Part of a small language model's weights.
Size: 8 layers, MLP 448 GELU.
Architecture: no position embeddings, ALiBi.
Training: a variant of Adam for these matrices, 135M tokens, 4111 steps.
Each number is 50 + 10 x the weight over the matrix's rms, rounded and kept within 0 to 99. Layers, rows and columns count from 0.

# layer 5 MLP up, 448x224, rms 0.0551, rows 20-34, columns 112-223
51 69 61 34 43 48 47 56 60 51 45 40 59 38 49 59 50 47 37 35 52 52 67 54 52 43 31 34 71 53 58 43 30 46 46 40 47 41 58 64 62 48 39 39 51 46 58 48 51 39 44 59 49 30 45 42 49 49 67 54 28 66 43 70 45 64 37 49 42 43 22 59 48 38 53 47 72 70 53 50 55 65 76 53 54 56 39 51 60 58 39 44 56 43 68 52 36 50 42 40 59 41 64 43 37 58 80 61 39 40 49 43
52 64 51 64 35 66 48 49 63 46 54 52 63 68 51 55 56 56 47 46 51 50 52 56 50 57 55 37 61 51 64 49 48 47 52 38 32 36 60 58 45 46 49 50 56 53 45 52 45 50 48 37 38 64 27 46 54 44 44 57 52 63 60 61 49 57 59 58 37 66 25 50 49 61 68 46 53 56 56 33 55 50 52 61 55 38 54 46 60 30 60 71 63 39 47 44 37 48 50 47 57 52 52 50 55 52 49 34 47 42 51 49
56 57 61 63 46 52 42 56 34 44 31 40 39 54 55 52 32 48 30 59 57 50 39 57 52 49 56 63 42 61 34 42 56 55 63 40 45 40 33 64 57 47 51 52 66 53 47 59 58 54 50 49 51 61 51 61 38 47 55 54 62 58 51 57 40 36 25 60 59 47 31 46 61 42 56 43 63 34 53 65 50 44 49 57 72 39 45 46 50 33 45 55 52 49 40 40 38 69 56 65 66 49 50 46 45 60 44 55 52 55 58 46
46 45 55 55 42 60 49 59 51 50 49 46 81 60 54 32 49 54 62 35 47 51 43 47 46 43 40 56 66 55 28 54 51 44 43 48 55 49 53 27 41 55 55 52 66 50 67 60 45 45 56 57 54 40 43 45 47 42 45 60 51 47 43 61 55 63 55 53 49 45 68 50 49 44 51 44 48 38 54 39 56 51 56 63 59 51 38 62 64 50 38 55 61 55 37 59 34 52 44 42 73 41 36 34 52 47 62 47 52 63 48 62
62 67 49 47 59 34 51 40 28 38 49 41 60 63 35 64 57 38 50 51 42 34 58 59 52 66 48 50 49 64 58 54 23 51 60 44 51 59 42 46 49 46 42 49 51 41 52 73 47 41 63 47 56 33 36 32 41 56 74 45 47 62 61 47 43 49 68 53 61 35 65 57 34 45 54 50 53 52 56 29 45 39 46 46 58 57 50 40 44 38 54 69 55 58 75 43 46 51 64 49 63 49 45 46 35 57 64 50 61 59 49 63
60 67 35 59 69 51 46 30 43 67 30 46 47 40 40 31 46 55 47 62 51 54 51 72 55 40 49 50 65 62 44 51 35 50 57 44 58 55 58 47 51 42 35 47 45 46 59 49 30 59 28 35 51 45 52 58 49 35 66 47 58 30 65 44 33 60 57 46 44 56 56 64 40 50 56 45 54 56 59 64 42 44 67 43 42 43 48 62 54 51 48 59 52 37 50 44 50 50 42 55 57 45 58 53 51 68 65 51 68 59 56 63
50 54 49 30 44 63 50 55 65 62 35 47 46 56 51 48 53 41 53 45 41 44 46 60 63 30 49 39 51 58 59 57 46 66 47 29 53 26 45 59 46 45 49 39 58 41 49 41 42 40 36 67 51 58 51 44 53 60 57 49 47 73 57 63 56 53 39 60 49 47 51 56 63 43 44 36 41 43 53 46 46 53 52 55 39 38 47 55 65 52 54 54 42 44 73 46 55 52 51 51 59 47 68 48 57 68 48 37 35 37 50 54
50 57 44 36 49 35 38 61 35 59 62 68 83 48 51 63 49 40 57 49 42 62 34 51 48 41 42 40 48 43 54 37 57 75 57 60 52 62 82 52 49 28 55 49 43 30 44 48 32 52 35 52 62 34 45 68 54 41 45 68 53 47 58 53 60 39 63 51 63 62 68 55 46 34 64 43 59 58 59 31 66 41 61 34 51 50 44 55 57 44 43 50 71 40 56 32 49 37 43 53 67 40 29 60 28 47 56 44 44 53 61 51
67 48 58 23 57 58 35 49 44 45 57 54 50 64 34 61 35 52 49 49 50 47 51 62 59 52 53 60 39 66 21 46 50 58 43 47 39 44 62 50 47 47 45 49 55 36 40 51 48 58 38 51 63 57 71 44 56 60 46 59 46 61 49 54 40 45 41 48 56 54 45 59 54 38 53 47 57 55 72 46 56 68 61 44 44 47 48 44 66 44 62 68 51 54 37 47 56 47 45 74 43 44 61 50 31 48 52 42 49 58 70 55
52 61 55 47 61 34 35 52 53 39 66 47 52 62 40 32 41 50 40 54 47 36 51 49 60 53 65 51 45 39 60 54 66 43 47 46 50 51 39 62 55 44 52 43 54 57 53 56 38 56 46 40 55 45 57 50 56 33 49 57 66 42 56 47 50 53 49 42 55 46 49 56 67 63 64 53 40 31 52 41 47 61 44 34 42 44 43 48 46 45 49 53 47 43 58 69 58 38 58 61 49 48 60 49 40 51 54 43 60 63 47 59
48 49 49 60 42 26 40 40 61 47 59 28 34 41 22 55 49 54 52 61 58 54 46 76 61 53 58 46 56 57 50 59 50 65 43 48 56 39 37 59 60 38 62 51 67 46 80 55 47 46 47 66 43 55 44 67 58 54 57 50 40 64 56 61 51 58 37 38 35 45 42 44 33 57 56 48 53 26 36 45 48 57 56 53 88 25 53 45 61 60 33 39 42 55 49 46 44 51 41 66 59 47 58 46 51 52 51 42 54 61 51 57
63 56 51 29 55 32 45 55 30 51 57 45 43 53 40 52 38 32 54 68 49 53 55 36 58 54 46 42 49 70 52 47 37 44 44 40 47 43 39 49 55 36 60 55 57 46 70 65 55 42 65 58 40 55 43 51 32 55 44 30 55 49 47 51 45 52 45 67 49 49 48 73 38 64 43 52 50 53 63 50 38 43 58 47 63 38 55 53 38 51 48 65 44 48 64 48 64 59 39 50 48 50 61 54 67 36 46 58 49 72 74 46
52 42 41 42 61 51 38 36 52 42 51 53 53 36 57 45 57 46 50 51 52 27 34 49 51 40 20 35 48 45 70 46 52 31 59 18 47 52 51 47 44 46 40 51 45 56 60 56 45 53 46 33 47 50 46 63 35 61 58 67 45 63 65 68 39 50 35 48 40 53 61 62 47 38 49 43 54 61 60 42 54 45 61 34 53 50 54 41 57 53 46 62 44 28 56 49 48 47 50 42 53 46 55 47 51 48 72 37 43 62 45 63
67 83 55 43 68 64 53 42 46 52 45 69 54 27 42 40 31 33 50 58 25 57 59 41 51 60 54 47 44 66 33 49 63 50 49 56 52 38 53 34 40 45 46 59 60 46 63 61 60 36 72 53 64 62 47 45 36 51 50 43 53 53 61 41 40 37 53 60 54 49 61 58 47 50 65 58 57 68 54 38 56 61 60 60 50 60 48 55 33 57 46 39 61 58 76 45 22 31 55 43 46 37 46 60 56 43 49 48 38 51 50 66
38 59 50 60 57 54 68 42 43 41 55 55 53 64 45 57 47 58 46 67 55 47 63 63 54 37 28 53 52 60 41 53 46 45 52 33 59 49 40 42 55 62 38 39 49 53 56 46 43 53 60 51 51 42 47 60 46 54 53 53 77 61 71 53 51 45 65 69 55 66 60 54 71 54 44 39 64 40 61 35 43 65 54 55 58 56 41 54 54 45 63 56 69 47 54 59 52 47 57 48 63 56 49 27 49 42 57 34 37 46 42 64
# layer 5 MLP down (transposed), 448x224, rms 0.0482, rows 20-33, columns 112-223
54 50 61 43 44 49 51 69 69 50 68 51 39 47 49 24 44 43 33 44 51 60 49 57 39 50 47 46 33 51 61 51 52 46 29 24 55 48 49 48 57 28 47 65 64 62 26 61 49 52 47 46 40 53 42 48 63 46 46 58 52 55 25 66 60 62 42 37 59 42 51 49 60 55 46 52 60 43 43 45 56 40 39 43 30 55 64 42 55 60 48 62 69 35 48 47 45 48 50 50 47 64 63 53 62 47 64 41 47 50 49 45
44 46 50 63 54 41 25 58 44 50 55 60 41 52 46 54 51 63 39 66 51 47 71 45 55 44 45 49 56 42 48 42 44 38 54 39 49 63 48 33 68 51 46 58 66 51 42 59 37 70 51 50 46 46 59 66 52 48 54 66 34 37 61 47 39 46 45 32 40 47 59 61 41 25 56 53 42 58 58 75 48 55 53 34 37 33 63 59 24 47 58 56 44 48 51 45 57 45 56 55 39 76 51 64 44 39 52 69 53 50 39 44
46 30 65 48 74 65 46 32 55 38 48 52 63 30 40 50 46 40 53 56 50 40 65 61 45 49 45 40 53 60 28 51 53 50 67 35 50 61 65 51 68 55 61 61 45 60 59 44 49 54 44 40 49 58 57 54 45 44 48 49 65 37 49 53 49 45 69 47 32 57 58 60 39 52 35 56 55 43 32 42 56 45 49 40 42 66 45 61 59 47 43 66 53 47 39 46 57 45 58 39 37 49 53 58 61 38 41 64 46 59 43 59
56 58 42 36 45 57 50 46 43 46 65 66 49 44 59 64 49 46 55 64 59 50 48 42 39 46 53 60 50 31 33 78 43 59 44 53 39 37 60 49 49 48 50 36 47 49 61 42 51 41 36 38 49 62 48 50 48 21 59 68 32 63 70 42 34 64 36 53 54 55 47 39 39 36 54 38 55 60 48 51 31 42 57 58 39 49 58 54 66 42 48 57 42 41 61 35 45 49 58 63 60 54 64 52 33 45 47 37 62 55 55 51
55 60 53 56 58 66 49 38 52 68 52 50 52 35 59 37 67 74 37 45 49 21 47 56 58 40 39 51 43 40 45 49 50 48 40 47 38 53 50 70 29 69 48 39 45 51 72 55 43 60 49 54 49 57 57 69 50 53 53 40 55 51 43 44 44 30 42 45 72 57 62 33 45 44 46 45 41 52 52 52 43 48 41 62 57 44 38 54 50 46 32 42 45 43 54 50 26 41 60 61 51 45 51 58 34 46 61 45 58 59 61 50
40 47 50 54 64 47 81 50 57 57 44 39 48 45 46 61 48 65 43 57 31 49 71 39 44 47 34 48 52 51 46 47 48 44 45 51 54 50 77 59 49 48 56 65 48 48 48 47 48 39 47 50 60 53 61 51 27 35 65 51 51 46 45 53 43 50 53 41 57 55 42 74 42 44 46 54 54 60 47 62 49 61 62 46 55 60 40 54 60 56 36 50 44 41 65 56 61 54 32 48 61 47 56 59 55 63 37 58 53 72 48 20
58 49 30 38 41 49 56 33 46 11 64 60 63 39 52 47 48 42 37 46 39 44 63 54 36 44 54 24 55 42 44 33 54 58 46 29 45 44 68 56 51 49 44 59 48 56 44 69 71 43 49 46 30 55 65 51 46 60 59 42 56 53 55 52 67 37 70 58 41 41 54 35 36 47 56 61 64 68 48 36 49 30 47 53 58 53 53 55 56 49 35 51 56 51 47 62 51 57 44 49 43 51 49 74 42 62 52 60 62 44 58 57
49 67 75 30 64 68 58 56 52 62 57 64 54 53 54 55 58 44 57 46 53 46 38 41 67 54 44 45 59 64 53 43 52 58 36 38 56 46 62 36 64 42 53 50 45 48 58 54 44 62 43 55 46 63 45 58 39 45 62 60 50 58 43 65 35 65 52 42 58 38 35 63 43 65 38 72 57 50 45 72 41 49 48 20 59 43 47 42 56 52 44 56 17 40 46 43 47 57 51 60 39 51 47 46 51 34 46 48 41 63 70 50
63 50 47 55 61 51 65 42 58 43 49 61 36 54 58 62 67 55 60 42 61 51 39 43 54 52 50 55 58 45 44 35 62 47 56 42 29 35 57 43 55 52 42 52 71 64 52 62 63 49 59 44 35 56 58 50 62 47 54 52 62 51 55 42 56 43 39 46 40 42 41 48 51 43 47 57 57 50 59 54 59 61 54 51 45 48 33 34 40 39 62 65 47 47 59 67 49 61 60 32 42 57 46 38 36 37 48 57 52 36 70 43
44 65 50 63 40 57 54 56 69 54 50 47 26 36 41 49 49 60 57 45 49 47 53 40 25 56 60 48 39 61 59 37 30 59 60 51 53 51 62 60 41 65 58 49 47 51 60 48 41 54 51 50 46 49 44 61 47 56 54 60 42 54 72 46 41 67 57 52 51 53 53 50 66 40 44 56 56 47 44 42 56 40 43 44 35 56 47 28 49 36 51 52 54 51 63 58 53 43 56 51 60 58 53 56 49 52 53 62 32 31 40 50
42 37 49 47 47 54 66 60 53 46 59 47 52 60 43 53 40 65 51 47 57 56 54 53 52 43 66 35 49 53 40 43 49 55 42 43 75 56 55 40 42 32 28 74 58 50 67 44 57 55 63 43 45 49 49 45 49 55 48 61 44 54 37 56 51 57 26 44 64 57 40 61 65 53 45 71 40 60 47 59 48 36 56 49 51 54 65 46 64 37 65 57 53 39 62 33 70 56 39 57 50 41 58 39 43 59 51 45 48 36 58 46
28 49 54 58 53 52 43 52 49 45 46 48 68 60 43 50 76 50 48 53 60 37 62 68 54 51 51 40 59 59 45 56 49 47 61 46 67 50 41 35 64 45 54 39 62 54 42 47 53 45 34 38 38 59 45 39 55 54 65 54 74 42 58 40 47 53 48 54 51 51 44 46 49 39 59 51 63 54 42 46 55 54 61 63 55 51 43 68 57 39 41 44 45 27 66 46 42 58 50 55 65 51 60 50 48 56 45 58 45 39 65 52
45 48 67 59 29 58 55 58 61 57 54 44 44 50 44 52 43 47 47 47 50 72 65 61 45 58 43 56 49 45 54 65 36 51 56 73 45 48 59 60 36 75 53 58 56 49 51 50 71 54 59 44 61 42 39 48 49 45 42 40 66 54 36 48 42 43 58 51 49 55 56 47 51 54 37 47 69 44 31 63 45 30 68 36 59 53 66 58 63 42 54 38 32 65 49 52 63 36 30 53 67 51 52 42 49 60 54 44 57 58 44 38
56 56 26 50 56 54 63 46 48 42 53 40 60 61 43 62 47 34 43 47 55 63 46 51 48 40 57 50 54 44 57 46 63 52 60 53 43 55 34 56 56 73 63 46 58 34 34 61 54 64 45 46 30 33 56 45 52 45 63 51 66 38 45 36 50 51 35 53 31 67 45 60 72 53 41 54 51 47 56 50 58 48 57 42 51 63 46 49 54 54 51 72 54 67 65 60 50 74 41 43 59 59 42 40 39 35 46 57 70 50 48 44